Part of a small language model's weights: 2 heads of 128, 271M tokens.
Each number is 200 + 40 x the weight over its row's rms, rounded and kept within 0 to 999. Layers, rows and columns count from 0. The size before them is the row's rms in percent of the matrix's.

# q: layer 6 attention query, 256x256, rms 0.0797, rows 242-255, columns 0-63
# k: layer 6 attention key, 256x256, rms 0.0774, rows 242-255, columns 0-63
# v: layer 6 attention value, 256x256, rms 0.0536, rows 128-138, columns 0-63
# o: layer 6 attention output (transposed), 256x256, rms 0.053, rows 128-137, columns 0-63
q242,112,257,176,222,231,117,203,164,203,210,256,166,181,199,214,202,264,245,193,221,234,244,218,250,199,208,190,234,263,162,205,238,187,268,269,113,176,250,190,153,219,273,221,252,175,242,220,259,222,205,204,166,252,337,179,248,287,208,269,176,258,212,191,210,179
k242,117,194,202,197,190,206,132,170,241,216,190,198,145,259,197,278,151,169,299,163,185,232,253,163,208,300,173,211,237,247,141,213,238,228,211,215,189,177,159,177,239,247,241,131,153,187,246,201,73,201,318,260,169,191,195,159,230,209,195,136,213,180,160,176,196
q243,106,234,214,240,234,234,218,167,132,211,158,152,157,249,292,248,141,195,206,154,225,133,188,130,183,245,274,162,213,237,278,228,248,156,184,227,187,165,200,227,183,189,327,171,175,210,210,211,200,231,205,229,174,142,174,220,207,238,215,291,173,246,199,216,212
k243,105,147,134,216,157,199,241,160,204,151,304,99,284,246,235,141,220,174,208,216,198,180,192,206,230,184,187,108,88,236,308,186,229,112,195,257,205,229,229,192,202,176,112,207,246,262,184,190,211,192,160,131,276,230,168,212,188,202,229,170,185,90,202,286,251
q244,107,162,122,214,180,214,121,228,150,221,235,203,178,182,155,205,181,206,213,203,263,184,210,248,154,194,174,232,236,144,243,229,185,229,266,223,200,243,222,187,150,195,192,181,247,253,128,239,209,216,131,239,251,206,159,152,204,159,222,127,223,113,212,100,115
k244,106,179,229,233,134,210,124,285,118,233,190,195,160,131,255,204,178,221,219,164,223,264,166,137,203,215,177,225,214,225,189,185,188,225,252,194,203,215,228,234,220,200,247,204,192,216,168,184,118,228,206,245,132,151,186,138,256,170,181,226,242,201,221,149,150
q245,116,203,118,180,248,222,222,190,146,150,182,232,199,177,208,215,230,232,199,192,216,225,245,214,134,196,180,173,156,188,276,138,237,241,164,189,226,281,152,211,99,235,196,99,159,223,205,190,176,275,165,223,247,208,136,234,173,254,276,156,178,236,187,98,184
k245,117,188,182,225,211,198,152,241,215,215,203,201,249,198,239,218,175,233,179,198,163,252,182,246,193,107,191,193,252,181,212,233,203,177,218,218,215,259,189,202,274,219,213,254,199,240,210,293,192,183,160,220,141,164,105,176,144,187,203,232,228,196,172,207,258
q246,091,156,127,158,200,236,147,228,202,195,216,200,165,220,256,278,178,209,227,263,173,285,173,235,231,166,191,172,201,241,199,229,239,255,153,239,259,209,174,179,218,188,184,196,180,224,252,249,234,173,204,200,270,183,237,173,330,267,213,216,168,225,157,241,148
k246,083,138,158,196,147,182,204,198,185,179,222,150,226,153,220,206,140,201,221,192,213,241,259,191,199,147,179,223,139,240,253,150,167,236,249,258,191,163,187,161,188,186,241,203,198,226,210,219,263,210,150,217,172,230,169,134,243,211,200,184,221,227,110,211,202
q247,092,159,135,143,219,193,167,255,232,156,225,216,193,220,258,260,213,230,218,244,186,258,203,220,191,211,183,127,179,174,206,196,241,235,196,242,271,214,165,236,173,192,204,157,163,237,231,228,251,179,196,200,298,190,194,152,333,249,192,176,206,237,117,218,173
k247,083,190,133,234,238,252,150,174,141,209,212,161,276,202,194,260,195,208,170,176,168,201,171,205,178,220,182,221,138,236,212,144,157,232,170,302,166,226,208,172,166,276,190,208,172,241,199,248,161,215,236,203,219,239,199,150,278,159,195,153,200,208,123,197,264
q248,122,208,202,178,235,191,138,217,162,176,269,188,173,140,233,184,174,269,174,225,250,286,192,264,121,173,187,214,214,207,197,152,159,233,249,231,169,257,161,232,132,200,213,170,156,247,230,195,252,242,221,228,236,256,120,217,265,184,250,242,187,218,202,169,266
k248,119,112,184,193,202,248,200,166,262,203,305,217,274,218,160,265,162,242,132,145,269,219,214,195,132,182,207,259,189,224,194,148,291,229,268,223,185,265,215,165,194,262,203,231,168,164,273,214,218,134,215,177,186,210,165,164,284,231,171,187,236,137,209,188,218
q249,102,254,182,203,240,155,272,203,209,245,192,135,169,147,178,143,159,202,178,173,250,207,200,223,158,219,250,229,233,232,231,241,173,190,171,221,196,179,259,194,177,224,235,235,234,155,201,96,78,232,224,218,250,153,151,195,202,206,186,273,194,160,259,207,240
k249,105,133,232,170,142,167,191,252,268,235,235,207,177,237,207,195,228,210,227,249,240,193,263,241,215,127,232,171,111,199,172,210,202,112,234,226,251,178,150,164,198,113,159,226,254,233,232,200,209,196,197,158,149,168,199,237,195,188,203,308,212,231,224,239,163
q250,110,175,190,175,220,180,185,323,183,192,322,174,89,152,195,177,239,174,174,244,271,217,215,293,191,210,167,220,236,131,250,142,147,244,238,215,210,217,263,272,238,190,175,130,131,227,258,142,229,223,213,209,266,252,224,196,252,212,181,183,213,205,187,186,202
k250,110,159,180,195,184,224,233,145,106,225,266,228,209,209,185,256,175,192,75,175,191,260,248,222,135,199,138,208,198,237,191,156,272,261,284,173,170,220,213,175,113,228,171,130,186,204,244,184,174,171,262,157,202,225,194,137,233,186,168,241,280,214,179,191,245
q251,105,135,203,185,221,133,128,186,174,226,120,255,197,294,246,213,225,218,192,253,148,204,154,169,247,226,156,175,146,190,181,124,278,201,213,206,146,218,190,212,205,175,167,147,169,288,207,161,200,186,195,174,184,209,213,229,244,132,238,181,213,232,179,280,183
k251,103,191,179,193,288,186,241,140,190,177,219,146,195,216,165,220,186,251,173,188,116,262,164,198,192,250,175,177,223,180,206,164,215,260,174,219,171,216,198,287,194,193,199,116,174,207,255,171,186,237,201,203,297,223,177,161,210,180,173,164,180,184,198,107,246
q252,123,284,249,188,238,224,157,148,325,213,187,140,194,177,196,149,242,193,127,216,166,156,148,248,187,175,190,194,181,144,251,137,211,145,137,226,270,116,211,219,163,201,196,219,224,176,215,211,207,187,239,231,230,169,167,179,156,252,245,182,177,198,145,156,174
k252,123,256,185,199,242,253,219,223,261,261,221,253,257,147,140,199,182,249,116,137,146,201,204,288,204,131,261,249,153,170,128,157,197,216,164,202,231,279,214,144,209,245,197,249,255,106,214,227,202,146,196,142,222,224,210,220,145,206,318,249,207,184,200,219,195
q253,114,196,190,160,167,196,133,256,233,249,202,203,222,278,196,251,241,179,224,214,190,166,194,201,182,199,243,182,214,244,141,211,267,156,122,165,188,132,221,224,216,201,136,199,243,183,221,157,191,112,246,345,214,129,274,125,215,195,146,177,211,176,193,217,134
k253,111,240,222,195,200,165,133,197,202,234,161,189,220,165,195,214,193,203,181,163,226,194,185,202,206,278,223,229,201,210,211,179,105,228,124,182,188,201,216,243,126,286,172,232,184,177,168,184,172,235,259,179,179,260,190,183,219,178,177,139,182,246,192,104,214
q254,111,144,139,229,181,162,191,256,195,202,159,199,232,256,211,206,240,151,267,207,190,215,202,185,232,203,242,210,149,192,140,151,253,214,127,228,272,197,159,138,252,235,144,202,181,248,243,235,176,221,193,208,250,124,197,196,212,210,202,141,188,204,208,247,162
k254,103,177,205,207,227,182,87,217,244,145,184,214,122,189,235,182,224,260,141,214,210,211,217,188,148,152,138,187,236,169,209,164,180,306,152,168,201,162,198,231,259,195,217,264,205,233,161,228,121,222,201,199,179,228,212,154,140,133,180,163,236,246,163,136,245
q255,106,262,193,209,111,237,136,236,246,216,274,172,154,164,218,198,188,187,206,180,186,230,274,193,225,193,162,217,219,210,171,316,195,207,132,222,260,195,211,165,219,231,207,214,237,215,182,249,216,228,241,159,261,215,106,146,232,237,222,126,203,186,201,126,259
k255,107,173,210,196,233,196,115,217,204,224,220,218,261,140,214,190,164,249,217,150,202,249,200,168,211,175,224,154,140,198,233,151,257,266,150,154,172,184,192,145,196,195,236,256,180,155,165,222,188,136,272,261,121,230,243,171,125,214,187,249,147,153,202,205,91
v128,091,278,202,248,265,173,201,193,195,156,165,277,156,198,234,139,182,120,145,243,214,203,202,200,225,204,210,174,173,269,192,290,230,212,201,215,151,196,209,169,195,186,93,193,161,197,194,280,204,228,207,214,261,140,183,207,208,176,236,180,199,189,256,185,139
o128,092,147,194,176,278,210,250,238,230,188,209,258,239,172,207,219,213,168,205,184,144,319,177,220,190,210,123,156,205,156,216,189,167,228,170,146,214,199,158,183,234,164,192,189,185,240,234,138,261,206,271,168,296,132,209,157,215,206,182,154,282,215,174,272,203
v129,107,219,160,243,246,191,234,246,164,156,225,141,266,274,303,245,194,223,213,190,166,200,114,213,216,309,192,145,115,256,182,84,156,255,260,174,163,166,250,219,214,209,284,201,219,212,242,192,214,185,189,221,201,173,162,202,150,233,248,158,150,183,234,155,240
o129,108,215,210,216,183,115,304,188,191,155,138,201,220,205,167,151,153,188,166,183,235,210,221,209,192,179,162,228,201,241,169,218,183,194,245,278,226,192,205,165,174,198,235,221,232,186,194,202,205,216,196,192,194,224,156,140,158,189,162,237,230,128,218,220,239
v130,101,218,137,192,255,263,179,245,107,245,265,126,156,99,141,188,202,201,105,225,176,248,206,253,233,198,188,200,191,261,138,216,222,239,191,244,210,196,258,195,156,244,257,214,216,231,192,150,236,168,220,211,194,260,195,170,191,167,241,210,259,234,219,190,228
o130,100,113,217,263,245,215,219,195,183,157,257,218,285,218,131,256,269,202,191,164,302,254,218,126,202,180,149,176,108,276,292,181,162,183,169,272,219,194,166,184,165,210,189,195,239,241,194,253,166,185,225,172,214,100,230,209,281,138,192,144,261,162,183,177,194
v131,090,177,198,195,210,168,224,125,215,189,193,224,136,228,230,238,161,291,256,172,209,207,253,203,215,259,165,251,260,236,261,200,193,121,157,212,192,164,156,144,187,209,133,190,190,250,247,156,188,240,222,189,180,242,172,227,265,216,171,218,213,103,130,265,227
o131,092,268,246,168,171,271,165,178,211,198,136,200,99,197,176,168,176,121,224,179,193,218,216,192,221,193,236,216,249,202,153,177,173,200,226,190,264,181,190,198,188,141,188,162,191,135,127,210,228,229,314,212,254,193,212,189,225,249,173,176,184,183,160,208,162
v132,103,235,203,132,213,145,182,132,193,104,126,167,185,103,145,166,228,134,179,201,216,203,245,188,217,207,212,188,132,197,202,239,236,170,260,158,217,255,162,168,193,196,170,155,179,183,200,165,173,154,237,153,229,252,231,190,235,212,163,169,176,257,202,205,223
o132,104,171,209,154,185,230,174,229,187,202,176,204,229,249,259,263,204,213,245,239,239,227,216,152,226,226,203,217,152,228,155,191,223,221,158,234,136,197,246,265,153,251,211,199,115,238,209,251,247,182,88,195,162,188,175,169,162,262,191,152,184,181,151,202,246
v133,107,280,221,222,232,102,207,128,284,193,248,238,174,138,166,243,140,157,238,185,208,218,198,226,222,221,197,227,215,231,247,240,179,175,195,135,245,203,160,220,228,126,148,74,212,166,251,269,218,174,186,206,197,104,225,210,219,165,201,170,170,215,216,214,96
o133,110,205,134,208,210,163,197,185,141,210,199,229,288,169,268,232,244,133,218,193,166,217,134,218,179,175,237,198,166,198,170,203,122,218,211,197,244,164,175,196,208,213,311,251,102,183,132,249,145,178,187,189,240,235,192,209,231,228,271,222,262,253,178,246,201
v134,101,163,111,183,256,197,216,228,134,226,237,146,161,149,206,199,228,203,172,162,234,254,145,174,229,285,265,199,224,138,154,89,200,162,217,229,201,172,128,209,182,195,179,182,240,231,285,203,217,229,236,280,239,182,190,181,278,167,152,241,188,248,184,180,201
o134,097,202,220,190,94,285,158,191,239,217,185,263,233,274,196,194,164,154,221,175,244,225,144,187,180,184,191,234,191,286,163,219,148,267,173,219,245,195,232,133,159,233,220,184,140,182,183,210,225,202,221,168,144,257,184,160,190,131,160,195,218,153,195,148,221
v135,100,201,239,222,149,237,159,277,211,187,215,160,249,248,230,220,152,279,137,185,191,191,122,167,187,172,156,243,169,223,197,244,238,145,222,285,168,214,214,160,149,195,200,221,138,195,165,217,213,195,194,135,209,220,127,170,161,247,195,230,246,177,164,200,271
o135,104,134,188,201,264,204,191,227,161,152,218,136,176,187,134,134,186,221,175,130,187,180,199,250,164,243,196,172,198,159,245,241,259,151,277,181,190,255,164,254,199,133,159,177,251,191,153,128,196,244,185,197,197,149,188,258,174,206,201,235,237,240,306,164,193
v136,108,203,220,206,159,267,247,187,174,175,247,120,236,223,207,97,220,213,171,209,211,254,215,241,198,194,173,142,129,235,170,183,167,255,225,215,175,171,215,267,178,129,200,133,203,217,188,198,249,315,131,214,228,291,257,242,208,273,201,201,177,165,203,185,196
o136,104,192,186,193,185,95,192,253,264,182,239,246,240,193,158,169,196,245,166,204,192,217,162,185,194,196,226,189,194,178,208,233,259,209,191,177,250,177,208,189,241,171,141,230,231,168,285,224,219,254,196,228,155,237,145,226,243,215,239,237,147,218,172,159,204
v137,098,221,232,181,227,202,242,251,151,133,145,238,195,126,227,243,259,159,225,207,146,267,98,203,183,242,218,268,255,266,279,135,240,250,192,230,209,224,243,189,143,135,183,131,179,254,146,243,140,226,281,200,180,220,158,202,180,252,154,221,126,184,190,159,192
o137,099,272,193,160,207,217,113,190,238,175,179,155,183,168,183,128,241,229,171,154,201,261,154,152,231,269,211,238,164,170,176,217,246,200,223,272,177,156,209,205,185,268,241,199,177,183,172,157,151,215,187,244,195,240,180,184,213,228,189,251,194,221,216,270,201
v138,104,216,187,147,128,234,179,173,160,262,154,181,237,125,199,222,141,238,203,229,205,197,226,192,201,155,179,232,150,119,199,219,207,192,275,80,284,213,182,225,185,174,160,212,278,172,178,180,180,124,130,216,149,213,266,239,202,128,183,167,203,190,236,202,222